config = dict(
    n_head=6,
    n_kv_head=6,
    norm_place='pre',
    extras=['some layers without positions', 'some layers without attention', 'local attention windows', 'shifted keys', 'gated attention', 'exclusive self-attention', 'value embeddings', 'hashed n-gram embeddings', 'a smear gate', 'capped logits'],
    init_std_qkv=0.0235,
    init_std_o=0.0,
    decay_fraction=0.706,
    decay_shape='linear',
    train_tokens=517300000,
)
Each number is 128 + 32 x the weight over its row's rms, rounded and kept within 0 to 255. Layers, rows and columns count from 0. Numbers have three digits each. The size before them is the row's rms in percent of the matrix's.

# layer 6 MLP down (transposed), 1920x384, rms 0.0461, rows 132-157, columns 0-127
105:122074149151151105123163122153141104106139172144116129157105100118126128141152077128076162134198151111150115175143133146077157124105144184128120141155054150165126140123108210190101101110148122145175150130122155137111198105126148174084168162104121061163181094134134086086113106104125086052112072092084088125092104117144162093164154179166103153112136132117124136123083108097138106110191
101:143195146147132091085113081131100156106148168079119128121098156143201106135113146128095085077140112119112114097088156135115058216148139177152115105167110155074161080124123127162155163141182080148115107117074135186102146114112115159098149118100141141111152119127126093140083160110119123127203092119106104106147141160102163125121137138143136086160133144142196138114114147108080126161164
110:102120144140128095116202132109179159144129143063118135148128074143060149173088112087114183151127149108146158133109168134141190116135122109091150122094107110140096166119216170132144098117120104142150112128091120169218214159171135142191110176128097125119165113099068123069148107088074112123080051109185180127081182153124128112134154130118167087121098125138160076172095088151072168139158
107:137145134187114077149147154180078131132141134156133113157148134167112120103111147178157116115103171178100154126121130118155179125129149108079181133114145163169086139126123129160092108107134159084129093135140138109116119056113143174090116145162084099123133152164158115087103075097122152101173151185122140165124110132156089119109094112157083080123169089163179061115124143112102149169134
117:168126163136124111148106133134124115066131092115124120095147155128102087111141077110089116140140176159069144112127113217099161155078150085140115183151108083108159065143179117098164154117139119141145121106138142162027149114132123099125145143123131082113155104120144141112092100125101182109161163151155125143106109138125140169137102087108078227165174149091128136145099121143159144085138
091:140115188142131107145133132179102146109139029144145061115177144102103081124142164115106189145081073137117124144208119149132149137152139078175123136112121134145109132101181109122158140093117130138072101163100095136117179141172137116164143060149153101108165117075065077056109081117171129165170214137100093210151047142107119085120104125175123099099189117156132183179110160170115123129054
050:190188166154096090167147134158122112112141135146034132148124183078073142126104168137067059134167101092116141150097113130165097129110082114107138112089139153135197151187110140087101119151128104124121161116102084149119120113074152177155154095123105097131173101112141168131164146107166133142099141099132123098150192112138150103129093167129112170111111150140191107161141051121099150127128
105:141154147174132100139122121136147224180133113113134051090105111112148103114147078163138128098112113113077127122141156092062118133157138140169144155104100124082138131093102078151173125063093171044049073129120075113117113143153107062173079098104115092152162153098110144177170168115132172111130107193137066156081154107116165132157112128111153117099139100146147107151102099112118153131120
102:184142170118119086096167159087174086106145121147125115154177142149154153102133119077127134090121165114079098112146118164177073148157195183084181089127090048202104075087134151160119086166101104147084097105125090170062090151177137103117172187080104142129159095131144118139100113144135092132161097132136094204111091118100177154137138090132095113083126112119177133145083144086109139071114
096:116157175179094075149129126158087061107120095122130100145056123108138154151113107184161167174111144141106105142102113106081199111137090196089110151141161106137145096102108082147160134193085139196144118081082140135155164137056098164113134089166154118120156113138069151088170143159142099099110119147111121123172115128177160159128065085163174133144129099110077113124140138037123132120135
104:131089189133130152118173147154133148117119081101170134088164096138067117147188158190167118162171145173149146092157128166122125092109098108106147142085147113116141114141127114088120150136117141097200104127120102107130084124100165114124102188158117130231094081137120147174131168164110167164111095124052173120105158117136131107121146173085125209182114119105103127162172099079151119128143
103:137120138190157079105134088157121126133126144157098138077152120145109180088123138171117142174165178087123126133163093078175068170092111136156067183141131171136081119097116117128145116139169078126091133140095114095115178177163118102170126161087149168155116183083142101158160090121147146114120130189131105142108158149149125096145118103094124167061098061169169146123133116181162048157123
112:125104073143105105191115143154121160135146074129111108117154105131153154166124120078112112077155141115097138145140093136141180140207128124077137138149112159112137138153149118116124130121063133157100135127135126148143103104080143136115127124136120059136125120120134099133103114179168096119106163199119158092140136125142039126202159096131091128108156071105074049160156116143124146114149
101:081098155129181177128136080156196097104116126099143131155105096123200203087099073106108145135103109102047142141144108158112168127177081152142110155108125134099107113132094150094134103136076199075126156191163069150119135173136159130167157139118157115128153117130179039144130121176175132149128069083150063160102168117107141136109029152120140160169052142125101141129147134123139123142137
115:132134123169141090098160111110120106101125052128110113083106124105121150085136154127115119170081123167148081127155080115176169102068157175112135116147166122136123102116124126138143095083130136104143148146140114082127111143134141168123098160080160145101155125088085120093069161108118165151160106142085093116129131159139157132173075157065166143126137137150051078102105173141052068107091
098:093120135079143112093173086159143130131130179097101100092094128127100117108079142165060118105100138090092211074198109116149167145140097129081185162108125138087118072149150134162118086129104173092225112156112149113108140143123129140155136127102122147086126101178164124085102131175102106110139101151103045110141179111156090096167163124129097099089174192087060097172141164141147157103149
042:151110117156101126130172162148111120112122183138126141131119190079116101083084105178154116111110106108117167072091122076103121135168129115175053155110113143121153137100174159136172089126161095110182158096136180127112145116151106173137072132139169171144069077140215119061197146077099127101115145122109114154165074126165119145104144089163079134104209131094144101076167089118108082133149
103:135102145124152097115148182137124125142125135157044119160117094165136133073108072136114128185165173061122187118140102128148125100071114119161165142118118107131137026136159111165135204126131118152117110155124164142152106130101132112086111147116096125169190106249133107159161069129164158138130130074123148123204127135119134136134156108114107183089067132084114136129132113101094166113120
104:085123134149093127158134070088098109138111164146148094157139160095056155101094135096110124083126072105119087131136135069138094183149145109114158183130176125081103108155130164139142121110121100144165159151123149117106103190156154086113123127125145101108110099090167121074092095149208125102094121143110194100101170139132090122078159059129095143118207096085165154109142159111073130124173
094:130125104151102129142143135155042099105113061138090188083132160140162095134109156112065060095180124133143142140091110097124160136089095179202129103135112149044148131139133058123138126168150085158122177119171100171134178068172176133109127122137164103125141134165133147139165084127105160162158159150151167080197168145139138123070093112086100094141123166146108127140152127167134121140181
106:163093174148200115119118115086126086108082111143116176122111131153116153110069081121102194166128142137162085112178124128148097053104204135156124140140105116135121105180126193160131171158141106120200174100123163120135124148111123095134093157063092095129135176091106162163171131139153148054138137113137072086096137088102143143100177122166108105165195178151101095124100090138121169137203
104:142095125106126149143122097155116123173134095089117134122128114152172132121123070187104146159071132142166137101147164121120111084127093081143100173162157110162185104190142157139149147134121180107135086139133154162135093050086156097076132135177080118200109122097092140153115088143121106166157127120140184131156089118093100131111161141142183125050135109123080106131157093077183147097158
105:113144104118124135108072146112115097093087153135095122141163122174150167138131096128076152129201134105139097133130143178149151111161158132127057146161065150095200171135136133149156175118134166138140095088122093054098154131126162106095172143119066116075128115139112090078094108153190148109125140138134197115137143089091080115094112174133084162125115194161125212167122160121108167094173
111:165149093107119093152116102109110144160132095209177159114132113131169139085157153128073131158141095110145144102124147153161118149111142182191058148149083138076098171131168138142109136108189174186138067108120086148199138169135126196083134159087056106160158177100109152118170124148093120113160123125140130093154121143107114105102101158096105084096121144182044150161161154094118136114112
091:158122143093081115172126127114119145132145106193127067191104113108132073156141170123169151172120117142087143082203196148132177109140122132183099129097139121125146133136116154108120113107054156144113124142204128140119122123140207128127154148064141199091123115147105166151132203172158105150104133172157123177094137091128171170071156119145101126162051090061118156113112172128144107143116
093:181160143194115062125105070165090073094132104140131068128063183094102132174144099117087167149155093115115147089097087130170160121155092111128185160138204119155165159144196134164156139121133154136126149177070137121102094130150104138123123128112139134125161144122170121160191110133130048166175123189129154138118128125092123080142127156102065098149090120104148138104122162114101114182118
# layer 6 MLP up, 1920x384, rms 0.0494, rows 133-157, columns 0-127
102:116133128111157123169072166072166181112119169074153054175086173125164113157103157170124096122089142132143121118071145136109097162232157132090074102084061183050134147094112147114156159152160104127137121157136176139131145078149136161109145125109151120149131116150149074159086155130176149118151128212122147069153114118106173113126184113166120105169109138156179172092187118138082083197107
110:132104159111151147147104125110038184161152119122100160069142193150162136105124138148057159092066124103140159145140194147152173075165134106093181138153118075098145135025095170109118106214111117131138104089096149137110076154128117159106119154156100139121094066166126120158116118119120107141128142138136059105173122151124159116117113093139146137102101118127136130066120158165091080117066
108:089124097127187132120123107131121143137142159112123145179120193145150089106123113153134137154121197127143106115136108165082121098106123134112130163118154187125095108144107140125063124128136166108198126080091148088134121154141148145137100175172133166106140123119207166129071102116088190069110093115151155112093078145137094143155093123142110174146128132164080116133168101100073065160165
123:148098146121152128157134096130142083123103155144124125109117168153157133180132176131167117151099185171123107150125191136125164155145118081126119097146106165120135105177069210120151174204120111074180147138106152123136163129141086096171144181199109172124178133088158136156126070108095122136150177111132129096133120093111137214124132134132131130142121098125158123116159093156193107092162
087:084105156119166165106139092086127109107156128080178083116164140124089139109145130135090144098082146131111105123100116146107104160116148149087091148082133120105093109103120145117062125129128125131080135156116127132157189109097103153094126129124096101111124147178133128109103165035122132118160137128095174157128131092200132130093107109120079120130155074170120148064158182138169125141098
054:100131050080179170127105147093138186129164199120209110106147172194172109146142194159139108134109094116119079102102134139103155148127110117070083150110147162137086152095125148113076105153109129149109110106139125107136185171165025162148089163170175167140134122111162130144110156084086108134177140091146106177156159108156141133092121107073165142120134145169123106083152087106161109142145
100:115106191091202148110086160102148128057120168067170052148139139175165085174101178110146141146104155106095081113146122113099171161159140110172088193159124135175117137131134145119100162120147153138121161141097106087125122198163133164123126154083108155134158107108167177117150117099116121121138139103113119125206171064118139160146084107087176098173106119167146121138072120150178126122125
103:150086090097128149121138161123078157152181135103085101154117218200129087126187111149091120135103104122092108106117133134168132151158093153115115104135076145128138102097131119127070055196070121124129094111170117120135145112161118083128094160125106093113096129157119136115109156134102113106117121138112146124125110121135178159107085164129112169149158127105096153078130100142129108089118
097:105120081072181194119076097084160163112127123145175101112133115127110079103125128131134142136147127112136119161167153132091149100212146132137091119124157165115121152150110126131128158147135159115091171086146158079191047204123171183162124121116116116116114137153112146151110158142129164150098089151097121106116106113084126112159116120147130182121167194113165110142157165125084120078108
105:130140121125138168172156104101129144149102115152146129100155138110113155109194123119118137139147131086128107100141156096153148110137112102132089200086143091134130156133127193095106123168132113115133083078118104050122190131138126134103117116157169232102097138176110173136150143112135161112131192092151141172127135121101109108114165128133156177112134132164110127113144037190115137123039
101:116152160112173116128136146054127121092138123162095140080159054123173117139096074132066106131117126196062137100119064201117082147193132125175101167097123115145125075079177176104108086141161119141168091092153129161094136115191048124127134166143079167215180123115144105144114175112114169113134124112160180160153159136162129113064148138144093166128154138125112114131082162109201128125155
114:106148088127133143090112150149115107111131110144117101160144111179132095135126157159131053124133127091163074196204086141106125114157095094118131196129114169073092166120147117053108094138077091169178150145137122107106152113128090141092112108176112124094226114148205097209092116112150133101165138100128151129158117121177086127119140072143107158140158109116209171129075084139164080128112
100:147113090127111130098072134161102117137089118106140149162126133118127093129178145148113170117126107117144137110128086152067111105135144079121193135117096101097083138087125137135085128066145114127185129148112133089158129095177095128172160167155138119148116072103120121123136123125152185115127161133106156158156107121110135113095195081151150181138176086183141105108115156124116195134129
116:126162101088156144154161170108136145144149104147186160101083104111102124118177168115155153132148111169095133120132090164130162074156116139110128127163038146083167154134151130139128100086088077119145135115124166110097094163134087166142126131126149145120118169167124153158092120113073136193146110160106101175098103097181125147163129150074235151160089117110072126119108114165082121100117
099:125142104072086121142095095062076146120027132166123158152158159135120120115142117133113127116137149134152120149102097122154137133131142175148165120138124135097123109196103215109101082123107172145111116128105107099165161144113142157140108107163121133114111129138162139112094070116123136156156182135123140112127109095097114068182189088135059094144202207150132153096139152123143177094095
045:123075090082128157144113152110118095071142148121188111120122182190125086152124136107053130101095176139123117142131101140102116189200130125147097120145103164112088128112086174089107109180158105054173128121100139119167153176163068147188111136164159144161133140149185143125138123087118101120157122125181111160114149108144097132165074122133150207143164129118189122101120125131132144141111
101:148122115118080089157119150069113118123098137144095128134098154098126109062181123142072063170108132116119102096129110124076196112093125114130177123153149176084154147121119113123140150178131132090161131113158125134208124196151108161123189132084114104159195148142121150132126108100134196156126140116167132124158108150084147171099172137136131209140111076147151133098125132062115172152087
104:153125102043166161083148170132144164178135124106145167156080111167136069095136113154142100180139141100139154119165121145145169131109111137111127116153094105092150150059119144139138138157080142155082063150151085142136095114136091133138118114161107122096199165181145151183161137115118139159144129110182103127098080128138150137108111134180149116174038107078088165142150100116111162093065
090:128052073081088138164168181129097089153129116098174123087135184118129087178114160143165155104134090096127133066134096128127185062148102086069166068169135126122068191118092155155130094116081024097101155123157188121126125148203066161174147142081174125153164120131114210134122107110162111103175141175151135135139108113126178166111141128113148181125156134190097108141113137138117107152107
109:124129123052125149111117151128144152115155137165145124154126132172131132119095137108108189113135136163132075158135112100106081142138126084104134153118126130117096126123125108161126139101113145078193046038088120100161114092104116119130142142131168067089140163125152151171168083141129132161150123100116149110097116083109131201155167164113097144137108135144149133151129105127154146114171
103:099170124132170136156100126112158091108048116100153152100129169134085113150093159150137121140095169155176121068090139109105160150133129123114166193164079130130066084100130114102117131124122159067157115152148117090127102129128133149147150168161147125159129094153103198166107114093110152087131127152158068155178104097104115141063132137109158172221075103070134113104083062144120109129092
108:119098123094202143124116148143107139113084167111070088131158165162193154153097131160135101095105115083187120079104088168164049101184130129064134137100153115155097163093082137123102157126141137072137123145088137119129156194138128153144149136166148146132120106121126126119054193133152177205139105124167149110138082120116113141104109135141200150128132167143116171148138147120100149167148
112:099117047090196175143116120147135153144153108112103095134133124161128092131139134128123099172124099147160118169108193138123107116130132140119100116086091158110118112144073197114094173180127171165179108108102093129163175157127072138176099140131113106137141124131165125139038135095103086154147223136146117133175050096105105136122150128086115118102129172134109161108174115123167155179082
093:125155088101143144143122111141158101129107232094079194119134193146098130158137120118102112078122198175105124114109188098151096094170148116092096196102148084072144149111111110112105123172095087137199086082136104143130170211165122098138107150165137145134172149104177176082110133127144149128139100089169131108115128127111117135103127097066151098146156131147157127112103110104123192128100
093:105100047083145211142120180143122202087154160046155113172154144119138127107121123099050170145170126117149146149113112145102157089128115091147111147169148094170084095100108141117156144139059183136106089083141101053128098144124095122163093096103149165123078105183222132124119142101119117165105125104141109146153100135134116140109119089130124125125134158086115185134135132114151131087104